Weights of a small transformer language model.
Size: 14 layers, width 768, MLP 4608 SwiGLU, vocabulary 16384, 207M parameters.
Architecture: RMSNorm before each block, rotary positions, untied embeddings.
Training: a variant of Muon for these matrices, 772M tokens, 5892 steps.
Each number is 128 + 24 x the weight over its row's rms, rounded and kept within 0 to 255. Layers, rows and columns count from 0. Numbers have three digits each. The size before them is the row's rms in percent of the matrix's.

# layer 6 MLP gate, 4608x768, rms 0.0891, rows 3308-3315, columns 256-383
105:150081131088124119132160107175120143090152144118132064145057124132165130110130125130116127084130130127161105138123129130132161117102103124145135157142132103130133118151156147166094093115122126156149137098131087127135129112114147142117120122121132113101129110122111106131080114086130127132144150109111125088092125110106107105135139130139130119145162147105073141099133107131162112120077
081:124117079161107111105133167068134101124153118135121188116103142124133103123139158129137130109137084105105136151121125093166125155111131124124135155082084154089117143130149160118136113118101149098121089113086116149143120122160084152154163062144112142136142114153160143145190100082147158093161099152147134113137120136158165149165084087101123095107135144145181167109099140093157145140086
093:132124142146139148135124131202120107146115102118124133142142126120145113155173118124123124163102142149117150087153150142109130115122140159147153152118128171151152098100135170155144155164147095180151062166151127126125090142178104132165173084132141146141106095142093119135162164150100150137130118091086164098124162096109131129114145125122104121146158145126104144115120131125157107116173
076:124142180122099185151148138144158109104086118151091118090112114125119072111135154131129150155120131172112107116110141146131057114073186097145177069104137121137128096085106120138123107139116147147144145185126110138173145153169134091156118111145143125168101136189123145100122124149093102149102138131113097163115106096172187123123164139153115107168114137151129132161089099098103124117107
099:157152101126084117113132093138113122146092147113126123103165160126114095115171120112160132147101136117146179134155128149144120171110053091126102126164094145096166123118150131140110157140182159146122148101132117170126105175133111131184144125070148138144148144135122170154082093112155107137147108144059150081120120137142092115163124139142144116156151107142146087156127103107122163078103
124:143151120123137105077145119136144154100160143101070139102155153160135134130112095132147166112136071117159150118104194108128130159121136119176130103175117109123127136142132128165146178109128133120175141108093113143106109132158139141149154119163077119199135151110111083133122079135148162181120121113120087134144134070094104089111102120096153143120099121136174135116125136147123084092131
086:104186131111109111124157091189119121145112095113146142074116133073134128134081135133125077138112099122109114140144091096127119100110108071132146132161110116171088113145099128133136139108122161129128101064124124149151135124138123096075147115079143155110141151157103160120125163151104071152152161114086095125087079126141126173097161097210098160138091119122137146100117128128191163090117
099:094148071112117141123098171144141154138158083110138124137185102138157138124163157161078157123126132141162134139162108131140140094102130112140138121112138163104157161114122139132122150140131112107094128081113125129137116127085171136092072119133168163073125146132143141133142089126090109145141159116122117097135141139161102116166103106164105078133158114134114110132113146111072108105163
# layer 6 MLP up, 4608x768, rms 0.0935, rows 3308-3314, columns 256-383
104:119176137126090112121106110093164109122145083100158103109143160130140167130137140138163114152091141121071163121133119084136116143120128145103145121142137115115114160131133154120153118128157104093160114155139142130127145144103135154138121111116139152125119172126120183143144125141136130113137119124108129139127161128137123105138105129101134146150147125171170129145108067119155141101142
081:131066151052136124132160192106142106125111144130100142083131084146108137132144156151142125121110122138118150182116160094135135098158078118125125161093098155116117126137150123125112127140149156096102122101129166158118124129103122166118118140164113167133143129089143118093148169115077083132104133130102162159089095115124146156132149148171098117063114080112095115120113079133152179138150
093:150110130138139157102149137177135136144113106152107150161129109134123112134153194122127104131089110096122140068161148112112153167137123116135120154148132190121151117129122142121112158188113088186108087146132143080102103142170107171127133083116115155126113086160090140164144118153109111162123138139124142104124155098118107117129148142124057105129148131122116132143127134127138100113143
079:129084170142130117138113153111160127100126147123137107133104096126111119129132144175137128168148111115107127137141148140111077112182128115112160137134141139115110108121120136094095136166125190111127114137167134166126137068134092119152117143122186175115139082140139166162134135113129138119109121185129113148142121137138140127171112116113129103140200148123102097141131097171137127141115
105:130105131149150164099054132129131129078164133106142133161124133150137155136075143146105128119131129146164091142097140093112118143140152141115124136124114143159152157147110146135157081165092169127146078187125150074135153102100148120071092112148133172084097125099119090134134147111110123149113137125127099192144155107124166153118146114083141118106124168123101163094138168150109074172131
117:146151134096109168085121101116138120107117126138131129128109145105118127123101148126121126094129148119149134117131077115088129131166147147103143136128146155094143194114078075148093155112130118109123077142130110115166180122098142098095139171138164103119138136132119138090167102123097120132115100156157151091118061167124155131099074152156127161163145146126147106099115100147097168147112
080:131125115144141162117157176076137138140116142120106087156111103168136128157148136095145150123158138118114114148122174164131122113156135133147100161118099126127144177117167144136115138132155130155086118159138143117149141144115122153154123162152124124124090135113134132170121115133149149130108110132187119133199136154100077105179076161106134128134171137129115094128131119112125087142139
# layer 6 MLP down (transposed), 4608x768, rms 0.0358, rows 3308-3314, columns 256-383
111:127145146093106148127136148106155168133141153148092125164120127093094139130105146133138125101133099162106140136121126102154081120100130081104165113161163100119124156096147144125130080127127121115114116138129157112118132136143140113171108114149161164125115127108135157100137119107105094136147169095111165112154141122087117144139110133164089124146174164110150134139133113074135093074183
084:143119151145133169068167135106136096125155172115152126106136147117163121138169150098158143150132108151148107116103101108136139154132111105140149132137146155169083130140147089143169103127126183132114127157105141182065120153120079118162133106137088119131135141121098128116157126108138153103104147116090125166149143137113158150145159098133149127136110128148170146114128104124127132126120
102:110142148145129141106132123170148152105150078082059186103145091124176125124122120112126177158113115127123168139144120122128097110137136122158139145134152127102158128149105113098127125131139150122104101131118131060147141122161124113141127122090108127139157137116128151095087130133159142126110121135153173155084120112146154126117163135125122085149132074119132136126159124158111129133100
083:173171136132158172074126139164163124146145165148152119141118110149128152083137157128090138111152121112169163125106107126146099135139122140111140111129126103114156139111169099146102141112135134087147104121126098135111144160084133154096185113129084163157141136099106105142095119142132146122108124115116111131125138161107138116118108115145098166149163128121114083130125098109100101126150
106:129155132084129109102139102136144137112156173113128136141076087135155134088071140153093126087111087128121125108096115107109178077169139138114157139132131133119146185157123126156105133135163115120186094077150134100146121138135171125148154108091092134134124137132121115141141134134121116073106109117123061101133107088128143130147111094125115089141126181102135142131122150140109096136150
122:182127132099136114106137156089122140125084173123153111194108136113139086133187129162100133078134141107130123123101167113092126118171125144118109104129097121152144110148101120112145146110131173144140091161088114142151133142145154105133122137121096133080180104095156116160076105165128104132156133123127149133113092142112157105105122100102133128149101106092110116143108120153134109122119
090:118182113099118106181164138161154108122089144056158166136130104123139108137118129125094167111156131133119110116170081124152091132178101086112168126129113106164103110159109170107088111150115124142130169092152127116128132116129095164133135172127144147133118138109118133160144143112136118115118175099123167119154118128124125137125160132159141132098130101100122115130160147090151170103094